Weights of a small GPT-style language model, trained from scratch on English Wikipedia: 11 layers, a variant of SOAP for these matrices.
Each number is 128 + 24 x the weight over its row's rms, rounded and kept within 0 to 255. Layers, rows and columns count from 0. Numbers have three digits each. The size before them is the row's rms in percent of the matrix's.

# gate: layer 7 MLP gate, 2048x768, rms 0.0858, rows 823-857, columns 0-127
# up: layer 7 MLP up, 2048x768, rms 0.0905, rows 823-857, columns 0-127
# down: layer 7 MLP down (transposed), 2048x768, rms 0.0882, rows 823-857, columns 0-127
gate823 097:137159108152141148211126134132157177127144134088138131125115125140107091160111147123151091133129090088168117098141099126134122097091108116094105131108154129069143108142107120148084171101118124145123138201116113137164121156130136185179141108152121126139137151145117112100124095148125142173118117107142195167097123072172140129157127161135097098134119114105099065132112119085147167086113
up823 101:119116117143133148121089148097116138125141136104133100116118135106126153125129130106127080100161138122138097119151122172164104138136139123123111104116078135132121091114117143148131128111101140097122126130149108163132145138085119150120145102123148140165154096158149123140121118130128117105139141132112107113116156153058144122133076153142147150146166111140147149115056091118143095082109
down823 098:132129120124116104115153172113104129111146098122134114159123131111129098125116125099144128167099157140124130086144162165131139141120138110137130122121136150135160143163119148162151097112140113113137123095144135138140118136118148139097108108111101087170118158141155142122156124159113128097121114095069103144092127157086100088130107139178139140120114115108103149121166110125130133139142
gate824 098:146066140120099130123146130136110095188109122124093140123147126167155125150127143112096111124114117141141143132130151149098074102118119172076151139098131125182116154137135120156123097095190158135119094140161141110132123138143131120131146163147106115121116114154138115143133090149102162158135106131129144106145152150130131150137114140123137128197087075112162140118138164101123118144131
up824 103:142098103098075106158138105090124115115114144113137119138143099162083096149101100111148095130131119129144116082098117160149172119150113163161116116157134155133124102166085137129139108121125138119134112089108143160089102132177144098126120134118127117157144157114137127157122153129148088133170104109130111124130124127128127159078131104116099106115138114059158089106119148147160137152107
down824 101:126117129088135116121148085144126150139113133148148109161157095103085055171159154107137120105116162148119154139158133109092105146109125113133116154118130119165100143134125118108125137119159142129163112108125133117174117124139162105104132131128170125131144088163104120179104091075109126150069132198112118119082124137108136106165150131158111093164186133145105144149144098124108119141103
gate825 101:141109130107127092130144154134197127124139121066156138145153181158086109162111154147118145121116118116123118106100138145146124125085132133108143145143130141132125119131130148164121136150140131149108156126146122116125182098074161104136127159106141115127115167195106128181096067117122112124141137139091137097129102153109123084137166141118127137086169103135161125127089129091102141138145
up825 100:138144121122110108115104168144165113098109113081134136106120156125101126137098121134124104137134163113139124142142121103123130126116127103137136083125119144108181124127118154149112153176115131112105123137181098134115152173140166095123120125115132125120140124116122134138155132152124135107161131152096155145101128111083153107140146125157146198125130120163102100149111118119114127077078
down825 106:109122132158112139135134127144105142115139156141158144144146119138179104138126123148149114161156171092105119117108105162117126143129110086179118093112118110142092104136117159114151109133151098121122132143140140125093115140104094126103095109120134140126097103126125192106105123112144110091126122135089125182119098126121134090157154111149067175102144133143104131175121138129158121096194
gate826 100:100101146132149134085174115152122112098117121146112125161178150145131124142098104061136143181133127113091139106098110115108162154109152136102125128091115113155097119119120127159141126112157116107136103180128131107107139096105159120113142150110116148142135112097098110152155140153102109155133113095134163120166167081110128149134118081135145102138141105134111130160066130094092140142147
up826 100:140153109133160096138110162155091167114145120126133100108107133105116134085102131155102133124140092110138141079078111151125149161155162141137115157080118109148127161156125118120132111125108115132149176073114100102125121108131185138124113111161168059131121126124137112123141123129161119138092167113123144133169149124136075106166141156117139149142129156168100145126153129123172122133143
down826 102:145139128108076149181091109126111137152139165125119156122113165137154140083129113137124120139105118143098128128144137149106126144132154106127125119102160114132124126152157112146128138114149134164152141155157126141099099070121152101166094149155135159100134110149174173162135075157123162149119091173108171155109091149134136115140115158134168077137147146143157127167096167082160134154134
gate827 094:124109120139136102114119125120132126144134117123124134173092186152111157081136120100102117085149182133118158113097152146133061179160122109157153112128146109131169127106137157129158156152129093113122117108069108111104155145131147077138138129118111145143108133095176152139156149124151135068110179115105134122155118130096130170107132110120175115199114107130104136091142114120148118125083
up827 097:127141131138103133133139169141168137149102108101165119159107059100159093126094153144098139154128143141160137129120140169116122134107126144101094131124152131157103126170147112120125121127135119128111124096156117108130089096112065150107099156090112127122130102094141121136115112133113152140168147152125168136128094119132118135142118096155134117121112124147168144125105137128088117185124
down827 100:196125130122152132153123105108128112143137098121140130143148135130164108138133147116117176143118109116117098136114118136128158116112119170126146142126135147118144157162140128084116141166147101129173115141124117116108091146175124151102116114081129145149160112122127128112090144130089115142143135067142155157128085106142106137174102146109136138116121125138100133102119136124106170175119
gate828 097:111138108140145145126111124142125104150153110144173115137135126098115119116107114142112128120131144134143120107115124161097143158117129120138086165130094098151164117186139133105142106117129125136115132120118172120127118094110122127127121126114131126171146113112125111107151166114162169145143118104113113130131167149124153154119135122106108107140112135113081089117118147130156113115145
up828 096:129087109146111122112148133126109153133151165155126099129119115138150098143097111112127128174140138139105169117189150116118161122120129097091085137131124153052132160153116116109134123128154098119140087120090128137147121162100103163131123085148148156131095125156127118143125120069154124157114121115109116158131111170111134116159146108181170125136126104157160131138156163144119106076194
down828 100:089126145114175119127128127102157155133097128101151129124119111109149117149138113106130143144104139135191127162147096110116094116102149135156088182096109139147147158118131121142126080124123125067135105143140128121130108145127137125139155130097147124110135083146133155121119117174115125155154145127109108134142092098126077076114136140097114140119087120157141140122142105122125130099072
gate829 108:158102133139114101170153134160131157117106153143074104126068138107153155141106110148112119146108128156147109149095153121151116125076083121150126121146131153138107123149122165176108126105104164170133178107121155133094140151129150153127113118122145078141125115147153126114153155111133161154085151096119097145151094141099149129138113097110175135116121126126079121140107123146157151140160
up829 102:146177130111105140125138150098123126113103165124152102104140113124131132102100099146122164127103150131171118088133103144129102160178111112112086145126146106117132115152155123138106088103169108108118111155128113130136118126130123116137164128126143136108133129155079139134127127142148131127083099133143133168138166084124090149143148133128134136135118122166140091107108111125116138174135
down829 102:160116114105107131122090121148158152122145137152118145125159127137103107121135119109086132104106120120112142125120123087147115148140113140136123138107122134129091119091142155096119080099151125102153133117151124166104087137153126097093127118119069133163139093120153072152138161109132159122114176134122105114133164153103143146126112131120112116169150150113157125136147062137092127151147
gate830 100:133169080073162111102147105135123136097126134118128139095145113113138114132073156152142133124136138118144099146137143122134157142097123105144150152140119147118115142184151111117119154146130118100171083178137169132129135149127105132084120147128117117145155149125120145141119143164076146147119097113102153125150126139122111141125149114105103126132116119107139111178121156134138108146144
up830 098:084177120076167134156092135117143121169130148143128103115091132155121136140179101150168148128118110118142124129124117094102087114084138110119127136115133106119109145115118132133120096130162106125157118135109149119076128151103107144097155108114166121137143144119137103111145149092144118106094128081122162142149082131118117143141174095136119130097148125154158131125160131090165154119085
down830 097:089140069109149134121112103070169156154166109144151091159129111158117109121154103123138139108170119118130133167168152114094138125139146108133112124122136099120144087149109150113091102142122101163160119143116142124149136114138154167104106115122128113094156120143135127142144108174152160170121133113104110168144148105096139144151153126148124131098161115133094135115152138119147086150111
gate831 101:150086138086149166124117115182111142093094115121144115113166092088107130145114150135136095104132185161133107138137099105152151116139143135132159141119113094128139131163075133122076137101137138115148120094128136114109163087115131145089135146074116141119109143158123141102135095126137172168133125151150126118109138097150127139111119147118085117121101133099105095151113094149102164180145
up831 102:108090128132168136140109146101138110122116136113159090111124129115152113146130124111142114150081124109166083100093184092130112063095146108138181137101172153105117110110101145115125115136084109153151164142108112125126093097110118113111200155127100085097120084109132146112139157139123123136117153138156088166105116100135080126102115112145148134169144167117078109114149120145123156152133
down831 104:097123106134068134152158151116091144149128145132112124135125150146111109112142118118101122138133110106121104112124152149118152123099136094114172102159133122078113096117113091125154078151094118101112133126162108148118102139130130159075114132154106150120169133095156152119148129144146121166129115099127135144148111139116178107144126125125093079147148172139115107103150154170148140102144
gate832 097:147087127148152121112139119103099149127107143154127128129126128119102110152108169100180107130145109146113142131156103093153145124164152111123097124125183151155114138113178122098133119097122137105122103126166105081140113168107145111116138108145147142119096133124142152141096119105114177083161114099123144077122156098110101125095170167109089124113135133156093161135133112155115118174112
up832 096:159118129099130105138119159119167130141120109096093129132121107093114096155141155141088060149143075119114091177115146091134138150152142125087144149091145125088132088115106160141130101135128126142109118111178144115140165120168121106123120131155126141169087129144130135108128142132119153124147155169147117108103110130119084135175140109177093089130118148103128133128115105114111096105141
down832 100:122147150130106092093167103112126121112097152164129108127123144144155144122136171111160109114134078159138121079151151157102127130153152123089105140172106129110146078115171163151136106133095104143171113138078131071143122147129104142105102106093140147106145131086095139139132117100157126143128153174125137145109108172118137134130113120132136103113124166143106114099107134112161165148173
gate833 096:152133106128135173155128137130111104121118151109135173163142130148125110138117179167151139162114149138096113077131144086157177102123115151113132121129124145075129091092110123121132125134163130129122123128147101144089140126146141097167113130125065147146084144144148100156124157142143133117151133140064118142177161097123169142137155127135118161117147122121156147153140112099118167145147
up833 096:138134135109140129128137125114153147095141110187125099144122101165143160095086109123144114122136121117124102170145095151105097156106110122149123113146141140130125177142136132159109121097111089129133101119175127145154108169128124137140147201159138158113160101086133140140116107118123122156127132090128149166131106119130099128135135152067115147119076116108092135145095152131088132114116
down833 098:133111163117109123121124133129088130134149126126117181097127075114090152145122158110137088137129150111123158173133141129084078110115133098071169124120149095132164168151155107184090132107095121109141099144119100118128171116186124097130115086124099175179144130140108159101120126157150135120082092141160107123140114094133136089103125091085130126157134124159165148139096127147148119116126
gate834 098:157106128145175092167159148156137128151109149160142125122126167077142122194099102093143123089108139080140088133124134150124119109163126146156107090127155133118184139143131143090140113151129114131147103143150084118116148129144150092120122174093158144140082139101079177086108115127116134125162116155139084120134188105122104160092138128151120154115098133104142139144118100096144114117184
up834 095:147115119115146133090100140130101104143142134147086128098165155130130130115132160150153093130116159116138153110103139131147123117108161126154106115130108108105120159178125126127122113118110144136183153147100143177146143110142097115132143128122136130114113112112165155152166108115171109100118140141122154114127163138114116143103179160154142148160127165076102159125145134130138118134176
down834 099:137162139102104093127071137099114152122107108116111113126121149137161135098102116132169144134116134121137131203158106168105122134100067149129105155136119142118145149161152184140113145077077138099134125182111115061110168185133170112145169071156162142130120114129089143129131133150086167176141126131138145144166092142144169129181117135097100124153089141124130158125132120129121107121117
gate835 100:131115088126129154098156130097114135165142147156110131173121112163141133109141120149086094141123128109146145130125098113128097107151152121134172150094137148151156146110143109124107133141091145143104150105111132157136122169169144122102106168161112164127128116113133162145110162109142124095130129123166156142121095088167121138174136119108144157119158123143149121145106108104140083121125
up835 098:135119142115096105158121203136143147120120143091117121132138099123172119168084143129145169077131157164101145099159170129178106147132161118165131155123182148121175128142151109163139075104110080163159126125115126100101117130135156091090164134122153166110046130097116135107121167132181128152111105142149119154150131162108107067138101107123115117125162139141147090123111123098109102130142
down835 100:158162126119149095130166164102186135158154147108098110123135121183108130141131143132093109114105122154132089125149129148126088149102141142157111097131144140109166119109126153158084114151134120161145150123172108176157131120160132172072154133097147091131091116132163100111156166099152097146135156131101132092124104126156102134150152141140134184169082149134147117117150113094120145104146
gate836 096:142134147107135103132123115128122113100122167071117119140141116110124124144093163127110122120121161170127151116114147087117118120084113175132141139148169097111146150146131129188163148123152092144152121104138144131145123189145146145097146093095197088107116098145105146099105082150133095120150114185119150122112096182153124113141093164142117114120119131113106122152097116142097149110177
up836 101:136123135107097108114191134149146119136120142124149100105078087129163096152170113163110086139100169141106144155126127117150106176105116134089143122156108147125180141182110135155123106112111093154110145118166136158121132163116143092158110147094108121101098138124138105092139082129147123151133112106113156100124111128097136119162097132160144116106099171108110086094107087158134135095104
down836 097:091115089126131121145130116112108162114128152125118073173142123094087126118133160120114131151113123107105104137100085096109114121122104137128125123137152154092188113138129105131155122160141144126164122051134162081132150118097093117137110132120144113112096056084118107148170099127181116122142145141120127101103155140110141119099112132135105077124107144140093133140091112115145154099127
gate837 101:130146135096160146131182147144093133077100177164137125141149101096139103147118082133102158133101110117081140124100178133104130142084085146114103146118114150112155131107125110158122135181126122165150137123154127098096143110139141125088158083095143165106086114100158147106107154121143099092131131100136076118173134133166124132107104122154140116138125127146130115114114119140138113100154
up837 104:159126134087138147123150084160150113156107115125116123115077129109112132105172097123104155116103106128131099079093149123121086101141111130082133105149171120155145125176114163111155140098118139128117163179129177121108104116139129138135112103160138136142090155143114161140140150112106100119126111184174084161133156134127087148161141164108121128148095148118150139148126133142123088084129
down837 100:147132151121118124086111121150118090130145155148101125118113108104144153094157132151168149089113132111135150098105112106143125114132154134114111127121157121145112087103154138143131128072133122120142140079136147097109133153135136174141120119106145138109163172099071132138123132141132117148120117149138133119170137094103127138112122140150130135116149100147110167077169112139163099111115
gate838 102:165157132134142149110119142111105150118094137118130116156147123099109100139087141135138124115145150134104143169117151135148116139120142197140127119135170104161184117119109114093099105081128180103099132131091108147099122084139172131138179143110109128141147124144151153127181150138116153149161147086124134106130127139138110125162129134164084117149081082118129147120163124110199143129110
up838 102:121158110122149114128124134142144114154109130114143126097139137174106110146142106157126134146168150132077120124157178095113122146173142148126083176109115138147108077111141156127115145154147134104124084154112146111118092113128120105105146080132119191174122096140116168124148112134121165103155160142087114130153124122144144133164131105134130135124104115139161157117090101106150100122170
down838 102:092152104113138181107114113105119127108114115145155137125113129124151163167098174152145149145126105067123105123097143109143143148136171137161141104110137132099158124112150149141106141102095151114102098139140131120112128142131103119128121151135131162126110170127109105141119113165144131107107075139090164112108132148099089132116111109120140132108112150146130092155138134115140153139158
gate839 100:114078154126149136104148171128148104165119150125097123099127126130114167148128093154137086147123143113123145117124122109123142168117121140150127104088160142109140114135121124105132113112185153105138181102152164138144086138149134147181123117134096103158132137120123118144142185138160123105139129149136101125145151094168129143160138164118122127080098089119154128149110136084128124149147
up839 100:120136169147165124110130141130139145130130177121155104150113114124122148135133116156148139109155129109106114155121139140109110109114117118091166105105117129124109099112123106125101129158113090126119115136155099134120157134086107177127111111119133151155159119088096172136180148150105148146125108133115143146155132161103113125147124162156151124108119128137127149156109177103155116119102
down839 101:137123118180111113089073150148115133112079118138118106148107087108135130127149150125109069149137116175132125143087106110172207140115101105136117161137154106142145130146130142142129159088116158128128146130128111149115142162100085131103187157165124126137113088144151120123109148158121138169127109130124116094156106103149155194144109132118111132130158105134167126127102112145176140125139
gate840 096:142158102157132150123171165125144122168156082135159128147122115114179163180196110084130109147145120125147162136117121118156119135157104132138152118146151124146158112130108157123142119095147089149131136102159106101165107100108078126177161118122116122138122168142156149100115120151109113163130120138131138167118152124149187091117114120159140120136134113122078119112174125154136140109109
up840 099:127088134127056123116089097132113135133146128132099139111123159092131133119113099109078111115109123124123164157143138180128102120170120141120153149090149125122157180145111143138160077112122153103145098139145116147118126152125089102140081172136164134139095123134084155145098166172087115169144134110119104179135082142113130134125101138110154100118082127152125109132082128096159098134115
down840 101:123087129110128121125146140143156155122079129183160130121155095132169134132082141114119141082127158157144147162130132163109127120115029143123115135084109142172156125086138109073113138113118154083170159107099121130151142125123142158126123143131118078110148089113153114111133091136140145153113158114136187120144131164126064156146136133119097118130119150107138109139173093159111114130154
gate841 095:134147181147135125096137126112144174161145101103108149122068145087134117118122128091130113109156098130118107154137099143124076132106135154101136112097111105122116174135147147128109129141089133078128134112151102105111139140092167135116097115119116148195144132125167151134137164137145103132147116160099147111148126123123132130117147135137126099076126124109126138147130125157129118112160
up841 099:117124140162167098124137124111118135133145108149107120182118127147088119159078149150109129089143122091107120195117137132168151118149100170136113130101137125112088116120120137158099091159096101122131143098108106083081121135154190149152155110061126163135099126117149084104121122115085166129122110118130125129109133101095101160143128119092132151124117134146146120122157118165173124146119
down841 098:083124137095135165116130117164142150168135149125159149177094087119140128115092148151110083110168106098124099135124137136112108146135144128110120157117189128159104148129127149065133154133121100109130152096116092119159092145108143183177137116117124112119115130113118140154147130128144140115134123128103105128129143122113130171124118165108135083119101128155085129104192175127121070137149
gate842 097:133090129140144125110147124149151111098137153121137112166145144117153114101137155101163112134144133127152097113117093109142164145142134130115160144142128121098043111103129098121136146122185079093116104076103099131159134144109136155136155117074120173146117082156161121120138121163099104109121132113126141078075125162172163128181109128109125102159160112131152120092120126148130151135161
up842 096:156117111110115150134147152147123164136147177108128133153159165101118157155099122138141121132155155142180091122156095084144121143101153125126149117145088143181098109124129112140135091108094154088120133107102122168107126094126067109168098138123149101059146143129074109161125103118094135141128089139121137093160135113185116105097166148077145124150101125136144121143075157123121114173154
down842 101:119105116098121139142129178124158148127089122112110142143161147125084117107118152115142131078159135121107130085109124111110091140137185115108163136136120146148124143089130108139177139102123106138126114122097122110127114079126136109073129076136158089112112152136082112147123147133208123142138159136115147127134130128145148136174120108102127117143107146124143114125122153137107122112153
gate843 101:144098102128083149121120097110107132101151095087159119145105089117167158131132158120103131179181135137162123111174112116104114166145105120095135117184129111096120082102106121153129147100133134124140139110105132145118088130107130173116091119105165133144136120187158112117139088119175081118129101154142105107092149109106155102110119103133159163146078082116125148150115129147120140164119
up843 096:114151159169159153147118136112139125120149188133093160104167080106114074146137137114116116122109117115126127136104134111106149114134120124101139134167088096136164129188096153126155131107066125191152128135111161172124156145092163116115135135113133090150142145133112105142090098087119132132151079093164119161162124156138096132119094139164153151091161079106058137099131162153120117163148
down843 100:125124115138123092102144110144136130164174144112147105099138119109129086135123096114154155114117128121105115095127156140093141183174133170081130098126141123147148117121161138077150124168112080121122081137131137109145134138124136118157144128101139139159106160135097163134144106148128106139126143158139111124137116105122129137133106143138106059096144162094121143063142157154108136116153
gate844 102:127122163118137169131109156147115108168186168167168109106141112108146119152141156161125152110155116129152103121136125146120108061148100088172138120137125132097192123135145181089081081088123120142145122151100133125128125151123119099129151090114118124127081116138128139114137155138115102127146168119157087129131166092128140142180157133104091119123100161147137135123134149121079087161127
up844 101:129129130096099149112106117135109101102119138148154103154126116134123101125122137138080120148080134096145143126122116102139121064143181103123123141099119128115119118141118117148091143126123103140114166134155163086155106093116131136116137112131132100079135158144094165080181138144088096097122117110125119133137136120069140116176144131122118177115174167132152159121071149115124116108176
down844 102:126183118137103116095107142103116168142176125117119119129128098117104118151123148141083119176122120084164137125129141145159146134153147120136141132118154114119106075145108141116133136151149141099152148144143157137144102152131085103127110178096149146137126137097156099099140094131153112121130102120164140129112116130130069151128168118108129116150086138146119155133090156121174111125106
gate845 099:157170123165125093106112084146128126140100121121129114144173116153141150152163104142129138130136157109149147091137114126166133138114085080108190092106082115094158119152142121153094137120113111127131160104143156129140139138119114165143139138095156164113172121142148094106125119136155095138165092132093132097103107140102155125146117097084114144100165145124096075127151087144110169146135
up845 100:147124126140111118125160124117153089137128104137140078118127126140145121145120112134156148111108145153102090136155140095089117114134163118115098113117151075128118148128146167127136168094154092137126149120130108071136188139158147139145120161093130104131126144099142118116093111100169169144098113083133144110144128129109095130100117120134136141105162141146107112134123135137096139132094
down845 100:135069112161071166084138115088162113114149098134122133156152112103153150163136091165113143148119167130141119105110136128102119071058146129096147087124119139139155111126119141079112090142190101124108119113115130125138114097125130080162151147091141088141106112124120103115119140084111118105148074167124114131103168160112137178138129142132144116116115134118113143098181127095115148109126
gate846 099:095106103121131146111160101141156083114145159140094076155147120139131154150094094171130153101159143108143129143121160134091159124122191132121112143109101122122163131089109106141177136131097157156114097076150099127164134100132155085136154150121178105116109141105146124141092137117112129102150137128158092086110114154086092139101154112075155144107122131117127145153118093154142135160139
up846 095:103137126096181166103155118143102151150145075106125144119070088118100123138139102143131144115076131100136129129142131121197109123113122131138160100107132156149097156095136098173138071135166110130109147132161119155126144124145120135153102102136137164152146107149122123139091134130126124135144153130099130133093140114131136124166124131166130106144114085127053130170127132108131075124130
down846 098:146141132162103133168144096144134148161118157130117154093095121161109139136108108113138129137113099118137145116121148098119109157113136142120109140141129132139126104120111103119111171078120096147153163124140133126105115145127168164102124057157138122159150119091144118129100081116110119127094122127134133113155158118159115133182161107157113152099129078150143182137139136114116075126145
gate847 097:134119102139163155104115102157114156110132162121111107124104166147152126087131100152142102079120175115162096133111201127125117137170107167116184156169091140138106115167113170153137118119147144165135154117175118106142103151122177135131168100176087128119161126124110111137116105122171134112172137096137168122166103126097164140116142124125119106122115089164174109153123122159145136168140
up847 100:105108128150149129117131127174136115153094150126136103112107142101158138093140106151125119152122113124172104152167147099130136127161092157136142141086110101137091097132129150127154096102155135154147121104139132160134146153047124086107123131149133103117150133140076083138118110103157135145084098178108110149169141111118120119133141122107150141111113144131074076162080113114141154152151
down847 103:125120140112087136118146139087098120114154091104109122149121129120147126153147126096108112133100118124110128150170069137109161160139110137128134145103119150149172136138091106107146135115146101104094127114117119180182107145130136153087161137105134094124130153129140124123119105169133144136081130107151168113127131095116177123130104109108120118139149138156100146150150124170104130154096
gate848 097:097130079115118137088127095143119141161131105135172153134153183124141150136116131123172157153103156079157134164120141116115156090107080121144141117149164131106122113151089110155184137129110095118110109126094120110127128136117115119123130124090148160110123131154071129160133115112185111089115089149120122169152133141139120134158153167116160120118111119104156076106176111108156118147193
up848 096:160109147154151125108163200141135133163145126110109129134132063134144165132118112098131111115114114151102142098164115126134141112122161141110152115126134126181147133111145184154079118101142132137163142139114120168151126154129113132113127093117106073128113118104180128093154146128101130181131134145100167091138153130159096088156100104176099158163179130174125101175115145149146130149084
down848 097:150125105096112147128110138136129129145080112112142104163152157174120155097154139134134099120111137137152142137154152121140145083159098114109068120156139132138126116116148135120137116167117100069127163149140121122142113106112149139123116116154151144135160125109154107121168103128152143105081114093113109137105106087113107122141163104116127123125105136148069144157174139077158101121099
gate849 099:148107123131127123129151120150171150147163166119132136130095118109137122103134122156142122160126154116114146120055081115143175118113164143122133113117115152073142134163103088104131150164113064102097163146106136148094114109140146154112109115113120173115124147155128133115138139123129092154131152141148121139150109086114125095105124139076141116131134131112182142174124109106128148111107
up849 102:139141113158162152125128130101155142138131130139102119168136131147116036163114116170114147131078088137120121155128127089142173107142116094124130134121145120151157122106184130135139112109135170079122144100112123161145154120138151112077116115150182149103154107105139135099104082136101134088133170158106144112116112123118134160105129143128177137105114133134116099130143130116133092088108
down849 096:109118100145173176120131124105098140138118159118116106110110127153083107120115147127101165076129088165138109097152128142116140166146119128132127134149123115118116127135120152119116168162148079120146109162126132164115088116127178097105112085171182182112157122118119163112131144138126060098123112113144092095135167136174138145122130111151106159131065082157128132114110138133120125139105
gate850 102:111101104137118096093124168124120137117132162167134139126128174108116140159111137121150101106143129146137128119125082126157137101172093121140185125139120147146111090113121081113105168107121134142098107131149135124093123114131142126152118135143145152147142143075156115127092093104122130127123116111080174094132127159131151147072115149073136151127148138127140133138175136124130098131098
up850 103:099107159128134122120169138145185131117152118144164125122130152138147131113117156161104104113118184138103126163120088138116115132125143107109142096179101159110072092090115140107177086089092157114100165117138123172115149140100126105170142111139117143145141112143185113133126160131138190112159125162120109119184109122144126148132206118173106112128110134189119085118170087154124063140130
down850 103:141105100086129156127155115146161114184100148175116167132154141151137118122130141135118103108125100084118107139116138158101141114147093133145107111133116141121081150143120124096108119184097144118100127170131139149103108139102111153153186113136112153111143115140153151144141127119148134108146128104109095132119128141169140127117123115146088119162153112135080139143089125108104130117135
gate851 097:079133100119154133139153085159194142152130198137110117098116149124115093133123110091143107168154173119173114141128134151126125134088143090152134107133096117149156127107152125132102126166123125104137112136142150090082134133114079137133121095143139107196100139142142152128150127145112114137097149165167114149108087119132129127149103138138088139141124178078167133157141125056128122101141
up851 102:139184146099142144137124137121164138128145122132149124134108130126135117128143146140134137169151112163127108121167130155156124146111139098107129109078125124142128139143123181130171121146132069119111110130145071121133133140093097139149158135099099092125107147122141139106150120100157119112125132122097106122138159129100086134103079142127165123128145107137086147147152137112127138132146
down851 101:094131124162110148114175146099129114097103135101158140110117090097155104141118126125112085113134128130135120102149112139152134122112108142109129123136079101162098082107191098111138143077128144112132158139122122137148142141106128175125142111101090157145111133120111124148137147129135139153164076139125129088138108104143079136118135139105131120115101138119114100072144126160143128153150
gate852 098:137106153114104107164118086135135141131112145111143158156113100091136140149074153119130130129197116124114110155149145121117106142141131122164177170114081102116126143136161120109151125148124096107105150141116120143114068099086148107091149145155118138102132107131122117133120194132099124114151132116118139120104140124142096125143138124104124141115111090140192132157140117126130121105112
up852 097:121079134111114141123082137154124142148137158099121135170110137186167125150127142131135134102130139085146122128117122141155103115112107125169171125111123136108128118108097129143131095154129105079138134150114154137110110104105210129117135167142130151124151138119131097107141156149149121082161117162158118133107131143134145123149106143085152144136131139128110096126143132161151139122144
down852 099:157106128156093128139112190166142124130116094156152114084109122120169103119131119165141152156155140149106128122112103150098126120130095143126127150139133140126118113119115111114140151154179062134130140124157148097121128122127108084107138096176101142142142135111080101171147130139103164116063109113114148147140117113158145160109134154122125140099107116118127097109108145068138110124106
gate853 100:134118125127118115145155126115116132111074161092140151113148115124183157194158109148116130149098154167137155123117111140167135096139097143100110160092157135129158164101161153143152148107153094152129146085141187144142145127187130089116147163064147089090130072093173107115136126152143130131121111126100182101097145134101131086149107110141168147083158114123115119120100104176140129103083
up853 098:146097134102132150115149079095119128130152128129131149188118168092125125110153150172150170129135153119101097091117117122146155119131115147156130126130101154129109106113184151124091150117150132152148107123143138106116120159159132106148117193158112105127149088096131166137145132120133129146153129149116124162093173138110089056112124132097085106075091105112073138140124112098112124149147
down853 099:154134112167121121153110134127156104104111138100136114127148144130142127181145142102122143104136135128181123134132103114163098092112094158145140134148143151111144111092142161158106093153151114165087133130156136127107133150105109083115112117136104124108129127121140086130130111137155128115130093115130199123110130131102122134157122078073142103167112103142092127122116105137111106117133
gate854 106:132119134150097135131110143133121135136108164125155108116097135117113091175134064169084120124103105094108119119113128110134114154142137186157137176097097135129125164149154133125149133147116130102135115159141145152111131076112105122129133135118145115134100105101132134151114112136113094122116179131150163129124142145122121139090138139148145100135103104108098104130133083126093134121116
up854 109:110141137177128158134084116109120125129127145160118108106114111127133122155162154117150129097144093104159172163126164134109187160140141088135097160146109149115118133107127121144125164110124135100110153093130155071151101163112128127133130123135109146067087143113092104107087131125082128143125069144099150135075094172144097111143097147108121146152135123099089120092168113078168142139090
down854 102:114120117140162162154147131119135109156135160166152141138109138132104163156109091159142162126131073095098175135112126161114105117125156096122114144132089152121073104128172118137128152144116146098144178115119157095121113127100105115128139118115128086116127180158157133101141151098142086137113119115114160119117099096146120161129162117136176101103113081152115123141146127115169131108110
gate855 099:146080087145095147161137107104125106136136149155126138195157090147118142081139122079131138131142100131157143130139162175147102111126147105153099126204141151111158119153135138153145130122098140158179136108155130143141121104128151111159107126171155150088160136134116108138101137110173075174130155121117120106100153224121122134090109133135086111118116123141166138129151139118137133128119
up855 098:095140091113095114104165162128110130168117119130099112162123156110151117107110115133156136082152133119124087136110172137117075118132123139145120082162126162098112121146122126158121135102122141163085116148138140123122138156139170128121150150136158193109097139119133136112122129091151101155106133163126138136112114136115112150101155146141103125100110143127119132109084131123102153151128
down855 099:123157131109148166108116134107135136176146121088096149140111147114102138095108130078093140144131160111148134132058196119151123122093148072168106140115141098158167108146122102117170187138131126128129143146123138151147098194139118130124160115146144143118144079130106089124150115134117120138113107141102141116123174107125112142128132102096131053176102153116127111130112147119149116096102
gate856 101:150134145086152159118143104082117116128110140154144159114141140162181154113171153122098153133115154117155112138156101138138135171118147160134118161123168087102110147156143103130130139162147142155126151114136111113100097170111120142093172112152133137131120133105104084118158123163151132146086136134072127138119159142133145099134126127102103169124131131094121117179150133087099097146116
up856 107:146145117172140133069126132140116152163139107083146135087135140142128083107183118112143115106133101120135121124133097099142142151112124115134105131125100145148116146131146169190133088123071129154119121160138153124128150121123123083151144145124138088122140153141133103109122095132103133133113153156173147121127132130144113111106117153072111120099097149120150111142142132139149147128099
down856 102:149118142159149178111103131148141121142162104079122150149129146125109151110160154099121174129109133138137133132123148114105119128128139126173134170090128114143130133111111147106139153151128155080191117136192131182102146145105146136142140118090161164108126104135157129168126116125140129113136122130139128119162149107138131102132135155075122091155132141070122141140147125108168122168140
gate857 097:134094122133101176180132141139140143164140128091100143120105101158114149146102190110162134140160126114080154127144114080158131111167088144129117075067121105062143150148090095135089119115146135122100142127145120122107149161111153138132113175158170142138155147095144135116146122113152097125082091151100139112135142110154129105120145160146146136127118122147102107146161121126119089140105
up857 100:128170186117136118146138102164139143146123114146140118121140144136152126088100108112067084150142089147125129109119155156133138125129102108167130122143137102097117109163117136146131185151126134134174132069111143125164131129087145124114109121146133117130161126145088104099114114118116122113116147148116101189113137167152116111133103163108121091124119089145103114146093127141160130117142
down857 095:134154119117131158110137126103130133134126098170123169157132151168086149134147117127155117132124115121153131131135117118106114113134141112176102161121154127141145131162100121169132102099122109125151107131147146135125139129097124093104164137121122139105167183135098160113091138104119137148119142098124128128128157152151123105139153120121134151108125123114158109122096101095120097115115